Each number is 128 + 24 x the weight over its row's rms, rounded and kept within 0 to 255. Layers, rows and columns count from 0. Numbers have three digits each. The size before them is the row's rms in percent of the matrix's.

# up: layer 10 MLP up, 768x448, rms 0.151, rows 739-767, columns 128-191
# down: layer 10 MLP down (transposed), 768x448, rms 0.143, rows 739-767, columns 128-191
# gate: layer 10 MLP gate, 768x448, rms 0.149, rows 740-767, columns 128-191
up739 110:132135120170117101111126092191141115161153128106105108139127128148103108131123173155116155134127123122112142135157155151111124124123142168142137160130097093119173119091153092145123105112138136
down739 095:112154162058120128115126163158136126135142139120115116137107119107141137151114098124107086082148125122126099114139114149172112152116111123129093127090111110149176106144142134119111128136120120
gate740 096:099142079160129131134128146104116112147140171109150124168150109100166146142143126147148099189130105144104136126134101154127126112127157119146151101148161129096094122143098102153093152089148129
up740 101:147170092122105100142154119121151131142191098129115174114106164130120137138173105159130128188116111147134154155138147100185151129153139106110135140157165162171104160126155105177075169153109122
down740 103:163111142104134090057111128148128116116139116125138124167091182089173154146137134123127100130102088169130140128113140120188136146128136124128152114149096153127137102157164099141156139132135152
gate741 099:113129099144115151136155110120156156107097141206112147118128152139137124136123163138127142147139123136138122159129153108149155178129134131118112160121188089125172144149152148141147144148146142
up741 096:124092174139189070142125133145140098134147163123112126127130184122152134104116089098098144100124120108126107103159150115106109091150127145108092110101114147175125120131140140122123130105144138
down741 095:122152144144109112124127147177117118116139121124172101082077134147131077158126103073065141131087123133103113130182128148111100139129146121123116097122092129175106129128119111130126081110181147
gate742 092:102133143082125119155132109103118133085145133121073154122122104124170135178109142105109109166110152144118108126144082098105126129140093148141138132160183151145136108186130098130166089103178129
up742 090:092109147153126125096121145113154086127132141157160121145132114095073126115076196141110091156141124152105142156115134168150097169124120120112161115128123118155135116149118123139153114116099146
down742 095:146112082160106095149131181134161123161137084106113114195101129139132175130117166130108113168107142146121100136089148136095141113114103134149118139084147102120095121162134087147130132154163128
gate743 099:135139136128134148134148137120136113114074124140161108120081118110150130111110136166116135130114177147123132099085152166151109103142127107106134101140156117121135105118114076145115135179099121
up743 105:156116130138103110104114155090159104132163131158168110118145116137130134101114147093178119074117170147107122139128140136132148080143148089127144132122086128130135132171104094153126114168120152
down743 097:162126126118147090094084105110110120127122128084134107126071126126122087188139139155138093145122147156121140171141097098085122120164130174124110167117131187102107110119125166097121154100136150
gate744 095:119084170092120144120157166107088111178157101107159188135100114124148131165097098108141124120085116154150132140138084121136069123146106137142118162124174126184149100106115113118147139139109126
up744 099:107135163115129123135154169117098124127103096114112127123102128092137139117130131107125074114106117172131144140161122131115107110110094131135141120129142138144123142117129123160120154129146089
down744 092:123094113154137131147132101167114111106149130147130105126127112090131151122090121111164097160129122130105096082131115129130139096125132131124138164152124125080110132128123128167090100104126116
gate745 100:150122134146111140132118099138139121133146122108117068147159119118161110191143069193104140138122148146094115079120139129093095094123114066157068133128144103130144125172152120118143134132132147
up745 101:122142138112132130137130078120115099100133120149087107135151159104117164122145098117131117139144135115143136090145175124158120114124115079139108123092158161167151137151123126139135110127129116
down745 100:093134076109110101161066093145091146131108111150149104149129175102154138186187104147128145108070134095128086093157176137132143134132111152127175114091122118150187138126121106103092163112135081
gate746 097:114140120115155135121107084115127114125124107116153129115135152116154119114112141138162156150147084072102108133122144147144150130150141113124079148107120101141165100112114124171159091132149121
up746 097:121168150161144129116135104156113138107101143113127116142084151126158146089114111162165139104162098067141070132157115126165113150136151094115148111148140145120171172164126145145104136112171141
down746 091:133159162144133103154080137124147191146133084120139128133124159115151151145113099112112157076153164122149143161130102148128099091135147145120166121103137124120087148123115131133114090183088103
gate747 117:132128147123139148095153090123108123151130120101106092142105086137098138121097098185140133185151143114062140119139136155117185120126141103110137145148161109162109152157148115142132142151136094
up747 108:099172160118129139111112087084099097157170081128156141153128114171119168127115134161135137142136103172122149120098142116158128154143154141121082159132119181115119115143156155138083127102112103
down747 086:117144121133155119148146125164121100142113136088151138138151102115158132099177166102129119113136108114115127141113145137107081148132112135153104150144116112080125167147152114120142076144116099
gate748 099:115116145135147118165164166154149128165178095122099124163114139109159113164107058125159129144152096152170128134120149123111131129132095112157123132140081147082103175182140142143127125096120127
up748 096:134117123154122176146177144110097137147109154078134095103107155165128086080180120119144145095165084123135101118155131136105147135146144104146120142125119164106174150119152131101108131129155181
down748 098:176100140129156134152158138133076152165157175089096105121116106178112138107152090081155106106138171158090109151165135101100146100172120107116168125150124183170101120122168133145102107136119127
gate749 105:128123119116140080109138159148082148165110161132154172107188121121138151147123144106130097142134111120093101155141121133106153165140136147170112096148139101097139151152163165108122090138110102
up749 101:123123161138175136109139101155109116138134123110143126171155178141100099096101094074142137143147202142122138131131159149124121129116174125116119125115108160121076115124119118134141138121117136
down749 107:185133153136115063131110145112075118177118161129118083101121156127129145089132172132203097140105174133124149128159107202117152118157140119127145144062113141115095143129092110144140092113125168
gate750 102:098117129138128122101096149129099154144108102165079180137106158100115113125131107170164152141116157094103197153096096097121100129155151097123134111114179124124142081087132145141107159137141145
up750 098:145108114139147115139147139143140118124161170108118138125130127125103101108145123126087089138143144099109118075122107127134196094104134101158102153078101102128163133126107138154099111123119130
down750 100:105137132107133100119134120101107121107111145131165127153124151125163124134122172109127187168112104109119137158151088137148133139103152138138099136129148114079139201138132147107141119087105118
gate751 102:165102090139062111119109116166155166133145126118147154123120144153097131096104144157147119117156169119101155106129143139124137126084179123130139130159134146136144126140160186134104128165116098
up751 103:126084125101144139154123153122095163114141106138152126098139152146102141126097158138126125125132114145141102102171101076106118143083129108098161122119102156111116142150129141154094159148110120
down751 105:152106167137142095152154153168159156135131133124118122149151146112082101160140134088154126135133162150113121119170144153106169132101133174120129141122128155139120094063096144168100102133141126
gate752 093:097144132137089106157148101133135147132148113147091082137090128086102107142128051153102124137122173126184162109109166107105112134148116136131132144107152152157148118147122106136130119074147102
up752 106:119188193086147159117143115141131168143121135139136099123154124132113125120144144142107108125174121114095155151065123127175084129135124138153143126107151130134088129114101156086110162106132137
down752 103:115150144180119109141086110119124181149111162108142168089112112122138097110126154112136113155101096121121149104104127152159144155144144136116176104099181145138108152102129179122137146138111105
gate753 098:102106149117110116142144077153073130091139150140093117105172161159136130133101117160118089123148116098153127148139171141138188167122072111110134111139136121131126105146115149101103098127122111
up753 099:089138133141114101176109096148156108143161149087060122147153088139126137160115150057104122125114096096160113120174153149165140158135149094111139120109163159162134116169114143124131114114139103
down753 103:102124147130105103111073089153093109105129151107121142119159104108134149111098152112115134196145101138165126157108168159123130129158076157082118131126164130133101108110140131082104135131148135
gate754 103:144162154092144141115161114130107122130136119177178098153112109164148146148107162139134080127116138146149109137148135143112084121124147122121164137081122112152136153164142122116136111126099103
up754 096:123124135136102098113124116118123130097170142139116120101139134122080092119146119107112151135161120107141095117143141139089157125116117117126168160169126119128055096139116118110139164150170115
down754 094:115113108169120122120124157145148127094098127129135145115125145122111141154159117128139121199088127093091136104148126095206156122105151143134142146121102144146106136095110136145117173125108137
gate755 106:112145179108089161092135137097118144097093147165115085125158125157132132118115108123075125172122123156147120136119165109158147075139116131117110116135157135070100175109143134073148108113121128
up755 107:124095138142086132111134164104100140127125116126085125108144144138130139147169114051090107102128103163108102101103147172135129104122150127135134180089131155132101132096111140084143147146121133
down755 111:123136121130139115113119152103111137137164134118117088103172146157156143153144134114160075151124169142157126105164140146076092143111158130174128154090143169131096158118113130128112144136108176
gate756 097:132126070147130155125116141125094079103119163074141145089099113134141132096099170124140120158099160113142150119114145145140146125146109159109119147094103072160167052117133145124128152116140137
up756 101:147150111100146144142146099114115163112101083146113136142198168096129153169131110082113119149176125171150094147076128156160117118162113097124148087125137099128113108181103146106167107080128138
down756 089:079114123121147132105117145127132079162106190172134148124150145135140146107125109107120140163142139127131126146079173129143119130153133158137148101103124112107133173125170124121138130126147170
gate757 102:137109123101115115135096137098103132088093145149069151144148114129115117141096077114122119144086094138142134128131114150117108059105143141124121151112142137113121160129096109150162152086125139
up757 118:123152125166092104133157131140148093115140132137142204091129124120117119112126134162122101175163095148141146141087149123143108129103080124111110109113110148138131123138150172136136110120129121
down757 095:115173122152124101131117122139130100160150115123138100168109125158120172135124122090128179105218138135101145143126091160114117132149113093123127107096127124125143132149127122119110110117124124
gate758 098:110171126110113143116158113125123043122115150148094095141123106101097124118094091153108105136170136119077143107089148155130118133104162156135143107161097113150082131132170130145147142101125113
up758 091:134160141133145160111124145144129106117133149166099092147127136129099082080132110167139132139123139145169130110166156136144156140109115159150114159069146140096145140126133155117087118156109122
down758 099:124122083109148110113068109111079137101137141128127150149112124117146081134153115182130104102088060117107138114118170082086134141098120127146128139124139203066132159104135121144125135142110154
gate759 119:131172124121130128165112133130093150084104148151151140149150141149146129176145098144124137165142152122134119157148115117101097168138182119122153129152129133133126137119133089099140075159129139
up759 112:125164101129115177118128101113139091143096130170138145167139114073113126096095147117137170112115116131118126127111105136148117151174090086151147133195138118143158154127152165124110162126123157
down759 112:123146149098093113095118116119088120128120154137150134100099126160117122106121115134146107092100085142136150129080131143141155110109093138102125134145106119117175137139132142165098096145132130
gate760 097:167084107149110105131117096121118094157144138148133140099155171145138166112104105104113115137148178104133116177136074077118145138119129072121144081096135150169157141162131126146106150109077093
up760 094:138082167136090088113148120083145108119132117157137124097117097131118073157117146130135111096104112110211113126147123135136147121109159127089166130174162134127148140142117119098126142113101076
down760 099:139134127151135110139170099114128111108114127137103098138111138121104094114138101103175109128089088146142107130137139099170139129091174123106124140131144094123118107122160066134162120159113129
gate761 105:112149087140151121076119118083135115148122104114100122124188132101132169051166118185098153116097095135157092118144119142119095080130120117145152167122103128164126100168133135161142121110116119
up761 107:131125109104133120126139139127161118144134126102130159111146120129150112093150130093092156121126093057137140165076174131107149134134181144114137111128122142117160084122157137155128143106112151
down761 105:155145167100088157130100114090128107154140142102128137127133142093131098159112138087118098179151100117130196166126143124121121120133110121113140133134125136122150097156148107112137096138128094
gate762 094:144108158071104097145182118106127113136119141116147114149105092182116141123087083122140100100121113115119128144139076134134137140143084113098113138174144091192164112156139139121106151147076092
up762 099:129134084137149102159141113135135131154141112101134086147144134102127125128156150108125152154109161121134148127114076131113120121112120139134159105087117148140123122111127115085141137098173157
down762 103:110090120142134129112150132134193105104132111121121097094167171110136154116127123105159103149151110172118148147125125108121113121143151130083108140138120137105138145113155136127106155151148154
gate763 107:184100095143103155150160114166097110130126165168166157130136126143105116157107147136162138122137115121163172123124135101117152115125114105116125127119116131149126113160124101117137115122158155
up763 101:161088113151104141145084110130160150092126182117121139135141118124169159126132146116113100167126123135104132057143170160141157120099070072129141160099157150126116131133130129123133055147144153
down763 099:153109143114123108166138118143100110133138149137112133162133107145126122087148133074146108138143131116119144117111175127097142134125108116135092135109146139112120165120160145175115144148115121
gate764 092:136116095155127119141121104126118100095123150136117098172134142105136108129097141170075140124149125108131116140141132163129130101095137091124133126146119149122131133170107126103154151185101109
up764 096:134119111154086083119134111120165118115125118137122090174126133138109133131130150130126076171137146119103138128118120171142133133104216151122150148075174107126119168159090112138126140160102128
down764 096:134109160114112102122138125152132141151130168124115122130178116134143113143142120118128097163160156110154119126105186158139108114108118105112079142154139105102101157130171137114085119079149076
gate765 106:098128136095156083157130101163091126146105110118117123128143127139119122177148082131112116103089142129180113136127121169139148062095104101091121105142122144117161126149154117118124139107136140
up765 100:091140143130136120131145150136175128110143104111139135101141075110138142116113150158119157106153150092112129129093160170139144152156113093138139173148091118135092125152145107121129145147105122
down765 090:132150104164103105095132139129180145145097127099156098111141126162140135133128159156155089160121101120109138091122134125128131163124116068153097159087120150115100106135120123145128138199133117
gate766 102:124128133095108135125127148104147107153103141094098130129128134132155105076103163170150101093118132126152147156134151163153127093131127106130130132177071076119152143115114177112140121083081125
up766 094:173116127088138154157136126089148127116140102125166110120139122123106113103148172146147101162121182131126088120129149146140135125151097106161141118130137070119089137135157176073128137129154152
down766 103:166090101099157129125141125190100146139091121080092113106109095179118152117146157098136117126097081116147091099127144134137110144152134122162128172134133090189141094118128132112062140106129113
gate767 101:100130146144128099136110131140136109111133190082136102162128128110134127100116109201155097148124137120151130113134133129119139161116184113116120117114149092128142137129139171115087105159098127
up767 110:141128130112147139166154135100111130164113119148140120114112132150101148115136103145123089114151094146095133152142131166098099088103101124135114134144182131115120127076063075108105155123123116
down767 103:127113143144126148123065165109156091157116177141100134122089127117104158110112131137136173121103154139171078156162093129121091123092180154124125128163129139111146095102147145117135128132108128